config.yaml
tie_word_embeddings: false
init: "uniform"
optimizer: "muon_variant"
doc_mask: true
Each number is 50 + 15 x the weight over its row's rms, rounded and kept within 0 to 99. Layers, rows and columns count from 0. The size before them is the row's rms in percent of the matrix's.

# o: layer 4 attention output (transposed), 320x320, rms 0.102, rows 186-191, columns 128-191
# v: layer 4 attention value, 320x320, rms 0.11, rows 187-191, columns 128-191
# q: layer 4 attention query, 320x320, rms 0.106, rows 192-210, columns 128-191
# k: layer 4 attention key, 320x320, rms 0.106, rows 192-210, columns 128-191
o186 116:70 57 30 34 44 78 30 37 37 29 38 69 50 30 57 47 52 61 70 65 71 31 54 45 69 36 18 33 50 52 42 38 68 61 33 39 52 48 44 25 63 53 40 60 47 38 71 46 67 62 29 44 49 34 54 80 71 33 79 37 36 42 76 54
v187 115:67 69 37 53 75 55 52 53 56 42 86 60 17 42 48 43 43 31 39 79 54 55 67 49 68 74 24 46 65 56 44 44 41 48 34 19 69 46 21 52 45 70 51 51 64 44 77 58 48 82 67 64 67 40 31 48 55 45 14 43 79 45 63 25
o187 116:63 73 53 61 50 58 65 37 55 59 77 48 39 28 42 66 59 65 50 92 39 44 71 58 49 57 44 47 80 51 67 22 59 26 41 48 44 21 23 33 79 52 43 31 60 56 60 53 39 79 57 54 71 47 76 59 39 39 25 57 40 49 50 16
v188 115:26 60 40 53 54 84 30 62 45 40 50 27 20 50 48 47 46 60 44 51 45 64 55 74 54 70 30 45 65 46 39 55 38 46 35 59 63 89 70 38 64 32 68 38 57 17 42 42 37 58 68 48 57 65 47 53 58 59 30 53 67 42 41 55
o188 112:41 30 55 41 61 69 37 53 66 38 41 46 45 44 50 58 35 52 39 56 41 66 59 67 73 56 34 19 47 48 37 11 38 41 55 63 59 78 65 22 52 34 74 20 52 50 37 58 26 63 50 25 45 64 85 68 53 51 24 64 73 41 52 47
v189 116:31 50 41 55 49 50 43 62 62 51 17 35 73 67 59 63 27 71 48 69 42 58 61 59 46 45 13 53 62 69 37 60 49 49 76 50 54 56 54 56 51 45 32 67 68 46 60 50 48 75 58 46 42 38 46 65 12 19 71 57 65 48 54 31
o189 111:45 52 39 46 41 49 41 35 55 64 58 20 64 47 33 42 24 51 53 57 00 54 55 61 44 38 17 43 59 32 52 70 30 68 81 24 67 72 42 53 32 59 23 78 49 45 67 62 45 58 51 60 64 23 64 76 38 15 69 56 47 35 47 52
v190 115:33 51 35 51 48 61 72 43 45 46 41 58 45 67 32 44 62 36 65 62 44 61 39 64 36 23 52 80 52 60 17 55 68 76 54 38 34 65 45 39 68 41 65 55 47 32 83 59 25 46 37 15 63 37 20 66 56 75 46 63 38 54 71 37
o190 114:43 51 44 63 44 52 31 55 52 63 43 41 29 72 35 58 74 54 48 52 31 47 78 52 37 40 40 72 64 37 36 54 43 74 45 50 37 61 49 46 41 48 54 68 39 49 63 52 39 69 41 47 76 44 54 45 78 83 47 61 29 45 60 48
v191 119:53 55 38 73 47 77 51 43 58 63 30 72 51 45 59 68 35 64 58 52 47 55 36 58 48 44 59 38 68 32 67 32 52 60 44 18 55 56 34 77 48 70 56 68 39 57 48 52 66 58 81 70 79 71 33 69 58 86 62 35 30 37 56 39
o191 118:53 61 50 55 57 52 56 55 63 43 30 56 68 75 64 69 61 56 56 51 62 49 56 60 53 51 46 55 44 42 51 45 47 20 52 48 43 70 35 60 40 43 61 67 59 26 46 23 49 56 76 65 54 61 29 80 48 39 60 30 37 40 63 49
q192 060:71 55 55 60 54 22 25 63 63 58 66 70 57 60 54 69 29 73 48 51 71 33 73 36 71 47 59 72 40 58 38 28 58 30 39 62 76 63 38 62 34 58 49 63 26 70 71 58 45 51 59 46 55 56 56 38 44 18 77 46 33 56 48 55
k192 051:32 32 32 44 57 48 21 50 38 64 41 42 40 42 38 29 93 50 44 48 54 43 50 55 51 47 48 37 52 55 64 45 42 47 33 33 48 43 60 77 55 51 48 32 55 52 63 60 82 26 51 58 66 48 68 51 57 71 48 39 47 66 24 20
q193 056:47 52 46 59 64 24 26 65 23 49 61 70 41 57 27 53 68 56 41 64 56 50 36 42 61 39 66 51 53 54 58 44 45 50 58 54 38 55 67 28 37 63 40 49 51 74 49 32 93 43 43 54 49 38 63 59 67 52 54 54 38 70 61 60
k193 049:47 84 35 57 27 59 68 68 39 61 42 05 50 39 53 14 64 36 71 63 42 50 50 32 61 66 40 32 43 33 59 48 61 40 60 63 41 54 28 39 48 56 53 72 35 36 50 60 57 42 63 56 69 39 41 55 38 35 43 28 39 38 60 67
q194 063:57 45 54 65 64 34 43 58 19 56 42 70 58 18 65 47 69 62 37 40 50 47 40 45 41 36 30 59 38 67 36 46 39 65 43 69 71 73 64 92 58 35 51 21 46 31 68 89 21 68 51 45 61 51 48 28 61 48 50 74 43 46 14 39
k194 056:54 45 57 65 64 47 75 68 63 50 73 55 34 70 54 93 62 53 58 31 69 66 75 47 53 79 62 46 43 48 33 48 32 51 73 34 38 22 44 56 60 52 05 56 41 51 81 28 40 30 32 20 41 52 80 21 39 39 65 49 42 35 54 50
q195 058:32 30 39 27 76 62 53 57 62 35 78 29 82 66 33 50 27 36 36 51 31 54 78 64 55 81 42 41 38 41 32 35 35 90 53 36 49 46 69 41 75 19 60 47 36 51 53 24 55 59 32 57 16 65 35 59 51 37 55 50 47 67 59 43
k195 056:33 80 38 54 53 29 86 44 58 46 52 08 48 57 50 52 42 65 74 60 46 19 38 36 37 38 76 47 54 55 66 66 56 48 87 60 44 51 35 56 52 54 68 41 56 41 29 31 49 67 47 43 49 46 53 65 57 53 61 67 43 54 62 40
q196 069:55 44 50 50 37 42 42 46 46 34 43 45 28 54 38 45 71 38 64 21 33 62 50 43 33 48 45 42 32 65 53 50 45 29 35 58 25 59 71 39 38 59 27 32 55 55 41 51 41 74 56 43 32 12 52 46 38 70 64 32 40 51 12 37
k196 059:55 51 46 79 54 50 43 65 53 29 71 36 41 49 51 27 54 46 53 60 60 70 74 44 60 39 20 54 28 53 50 61 38 46 36 55 55 38 79 58 60 44 48 28 38 40 47 47 64 76 68 40 26 50 47 45 46 38 57 56 58 52 79 77
q197 076:64 44 55 50 46 57 38 61 42 62 63 55 58 46 44 31 58 49 27 28 30 48 55 33 52 45 34 60 26 47 43 54 26 48 55 72 46 43 75 25 31 65 48 49 33 63 42 76 65 53 46 38 48 47 46 22 50 51 55 69 81 55 24 61
k197 067:42 31 68 56 75 55 29 61 53 35 58 48 37 49 44 54 64 23 65 14 34 44 54 55 55 34 50 48 21 52 65 38 53 60 39 58 65 66 62 27 42 56 29 37 39 39 61 78 60 65 56 76 31 48 55 21 63 69 29 59 56 37 37 65
q198 083:47 66 50 74 35 51 45 57 55 44 51 44 26 49 64 51 37 46 77 56 49 60 62 65 75 48 30 49 75 47 31 42 55 52 44 52 52 63 42 98 64 51 62 57 58 53 56 52 63 46 68 51 54 68 42 38 40 79 61 31 42 52 58 70
k198 070:39 49 56 35 35 43 49 40 54 32 35 21 39 52 47 79 39 48 65 91 75 28 72 28 55 52 42 62 51 62 62 49 38 67 57 53 40 38 33 51 58 46 47 63 61 45 77 48 35 50 13 32 68 46 49 49 51 36 43 09 72 53 71 56
q199 095:46 38 58 70 33 54 47 41 39 38 62 67 46 57 59 47 53 39 84 67 59 43 61 52 75 41 42 36 54 44 70 51 51 77 38 49 51 75 44 69 39 49 41 60 64 66 57 57 55 44 52 51 30 47 20 71 52 45 42 24 46 40 51 80
k199 078:50 82 37 44 39 44 50 65 30 63 37 51 68 28 55 61 35 72 50 48 58 42 46 47 49 52 47 63 72 54 36 49 64 35 35 56 55 53 47 63 56 47 48 54 46 71 58 51 30 46 62 42 56 47 27 63 48 42 66 49 58 56 49 44
q200 080:48 42 51 31 26 61 47 35 33 58 53 27 51 50 55 43 42 24 45 76 29 58 73 36 75 58 64 44 44 45 52 32 53 64 54 63 60 76 29 57 36 57 15 63 60 50 60 59 81 29 59 19 28 63 53 28 36 83 56 56 60 55 50 64
k200 069:48 63 58 26 59 46 49 53 38 67 31 55 49 31 45 35 48 57 48 57 61 53 78 57 20 10 50 74 56 39 50 34 34 56 63 40 78 53 35 47 44 46 43 74 70 74 69 28 48 52 48 61 42 54 32 45 81 37 29 50 49 34 46 51
q201 079:60 51 37 69 72 35 46 41 40 41 50 53 36 41 43 29 22 53 42 25 26 47 11 55 53 56 69 45 84 39 10 29 25 71 74 63 32 24 49 56 66 56 53 38 31 53 53 70 73 34 17 57 54 47 74 63 53 24 67 74 68 71 55 34
k201 076:35 34 53 45 57 70 70 48 33 56 49 54 23 32 44 35 54 36 33 80 13 54 38 48 63 57 37 39 31 71 46 36 57 50 48 53 47 47 75 44 37 59 55 43 31 63 55 53 65 65 88 72 44 81 64 37 67 41 49 68 41 62 66 50
q202 098:65 69 61 42 32 53 43 56 66 24 49 67 40 38 61 34 41 41 70 40 71 44 54 53 60 56 29 01 62 26 55 76 37 69 35 44 42 50 19 58 38 61 64 68 30 32 47 57 50 62 28 42 38 59 69 43 49 69 45 49 48 77 66 85
k202 095:46 58 53 43 52 64 66 72 50 65 31 51 49 46 19 66 14 51 27 57 19 66 57 47 45 61 18 22 79 57 42 28 60 27 58 53 34 45 48 56 62 26 53 48 49 48 55 43 35 49 33 39 78 48 44 33 27 46 53 57 51 50 76 39
q203 100:46 32 33 41 27 53 35 57 33 36 30 60 64 43 47 42 24 60 64 43 51 43 41 52 52 47 84 69 50 71 43 27 64 40 71 63 45 39 77 52 41 39 32 48 57 67 49 48 46 49 70 53 49 42 13 52 67 76 53 53 64 29 28 29
k203 091:43 28 58 66 47 56 40 68 50 67 38 58 64 48 58 69 49 41 34 65 28 61 44 67 36 46 46 39 45 57 58 55 34 46 41 42 68 23 53 57 24 55 69 64 51 66 60 60 17 46 44 40 64 40 55 24 33 39 76 57 54 49 49 56
q204 115:52 58 36 50 71 66 36 47 58 41 50 39 48 47 84 79 90 60 39 68 69 32 36 43 41 63 47 41 25 60 62 52 67 30 39 29 54 74 60 73 65 67 71 72 57 38 67 45 34 58 71 68 67 38 65 73 42 38 72 26 64 46 57 54
k204 113:49 36 16 69 54 52 46 43 27 66 69 32 59 47 83 51 63 84 42 72 30 48 52 37 85 59 65 56 44 57 28 53 61 68 69 52 41 55 49 63 36 70 53 39 75 63 28 58 60 22 44 57 70 68 78 54 51 25 38 45 68 39 57 25
q205 100:46 41 64 57 35 54 51 65 56 11 57 37 54 58 69 33 46 48 67 68 24 50 69 51 48 33 66 79 59 43 30 55 60 63 53 44 32 59 65 55 46 54 63 51 74 37 49 49 32 49 65 59 20 41 60 47 26 73 68 54 38 49 75 54
k205 094:55 60 54 53 35 56 53 66 75 62 31 52 55 73 51 26 56 28 41 21 51 49 48 40 32 35 64 40 59 34 92 51 61 41 49 42 54 55 55 28 50 60 69 44 44 29 37 61 48 62 86 36 14 40 55 48 58 61 34 37 64 42 55 52
q206 086:44 65 54 44 40 49 26 56 85 59 70 73 42 45 75 50 60 67 40 40 78 45 43 12 27 25 37 68 36 43 62 33 58 50 31 54 59 62 71 52 57 47 33 52 34 57 46 60 41 67 55 75 67 40 54 27 44 52 50 32 33 60 34 58
k206 087:50 30 43 66 82 40 59 42 34 49 67 48 43 79 50 68 67 67 41 58 51 60 31 32 39 75 47 44 49 46 54 66 39 46 69 60 55 10 59 49 45 32 48 70 52 60 49 41 42 63 29 54 61 20 60 39 25 46 66 45 54 43 37 29
q207 103:61 52 41 78 42 47 51 22 50 43 84 59 56 59 59 69 66 21 54 70 65 46 52 27 18 45 54 38 72 38 53 47 59 36 29 41 78 61 32 48 55 59 28 73 56 47 54 69 25 55 30 55 31 41 39 42 22 36 31 53 26 54 62 67
k207 096:44 60 40 79 64 19 40 48 56 54 55 38 29 64 48 50 42 46 67 55 38 45 47 43 48 74 64 68 57 54 45 53 35 42 56 44 37 67 40 68 52 57 32 46 47 51 68 31 43 87 39 38 45 43 40 46 55 60 63 71 23 27 47 60
q208 052:40 43 49 51 65 47 53 55 60 53 41 61 20 47 53 39 48 53 39 63 55 46 46 25 39 38 65 37 76 49 63 32 32 45 53 35 39 56 34 53 35 31 28 38 45 62 28 56 63 22 16 37 59 31 69 77 71 42 37 42 73 50 58 26
k208 044:49 35 51 25 52 23 57 74 34 60 67 30 47 31 28 33 49 49 55 22 38 38 43 49 34 30 48 46 50 45 68 73 37 42 63 61 62 57 44 43 49 44 80 53 47 30 74 42 38 51 73 59 55 57 63 56 20 55 54 60 26 47 37 42
q209 068:41 53 44 38 32 45 61 48 51 41 94 44 45 60 16 45 58 48 43 39 44 40 47 36 46 50 52 47 50 22 57 45 42 54 47 29 30 62 36 46 47 79 46 48 66 43 16 47 55 55 40 65 55 47 34 60 68 55 26 35 71 58 78 48
k209 057:61 67 56 45 36 43 48 72 50 30 42 74 39 48 54 33 69 31 48 60 37 66 38 43 35 52 40 59 46 52 56 53 31 54 41 47 53 64 67 13 43 27 58 87 57 34 44 38 47 49 53 47 69 50 55 70 49 51 15 60 29 29 64 58
q210 071:59 39 43 59 62 37 49 64 57 50 42 34 54 42 66 56 48 51 54 44 50 44 55 46 42 50 64 58 53 47 51 54 58 43 48 74 43 43 73 85 54 38 65 55 35 56 85 48 60 72 64 55 38 68 69 21 64 41 61 72 48 50 43 39
k210 051:41 23 40 55 58 34 34 41 56 59 41 46 57 42 50 72 55 53 30 46 56 45 79 65 59 41 69 30 71 31 52 50 77 92 20 60 49 39 39 42 45 70 50 67 23 58 49 75 52 11 39 68 46 54 54 78 38 65 45 46 65 54 41 41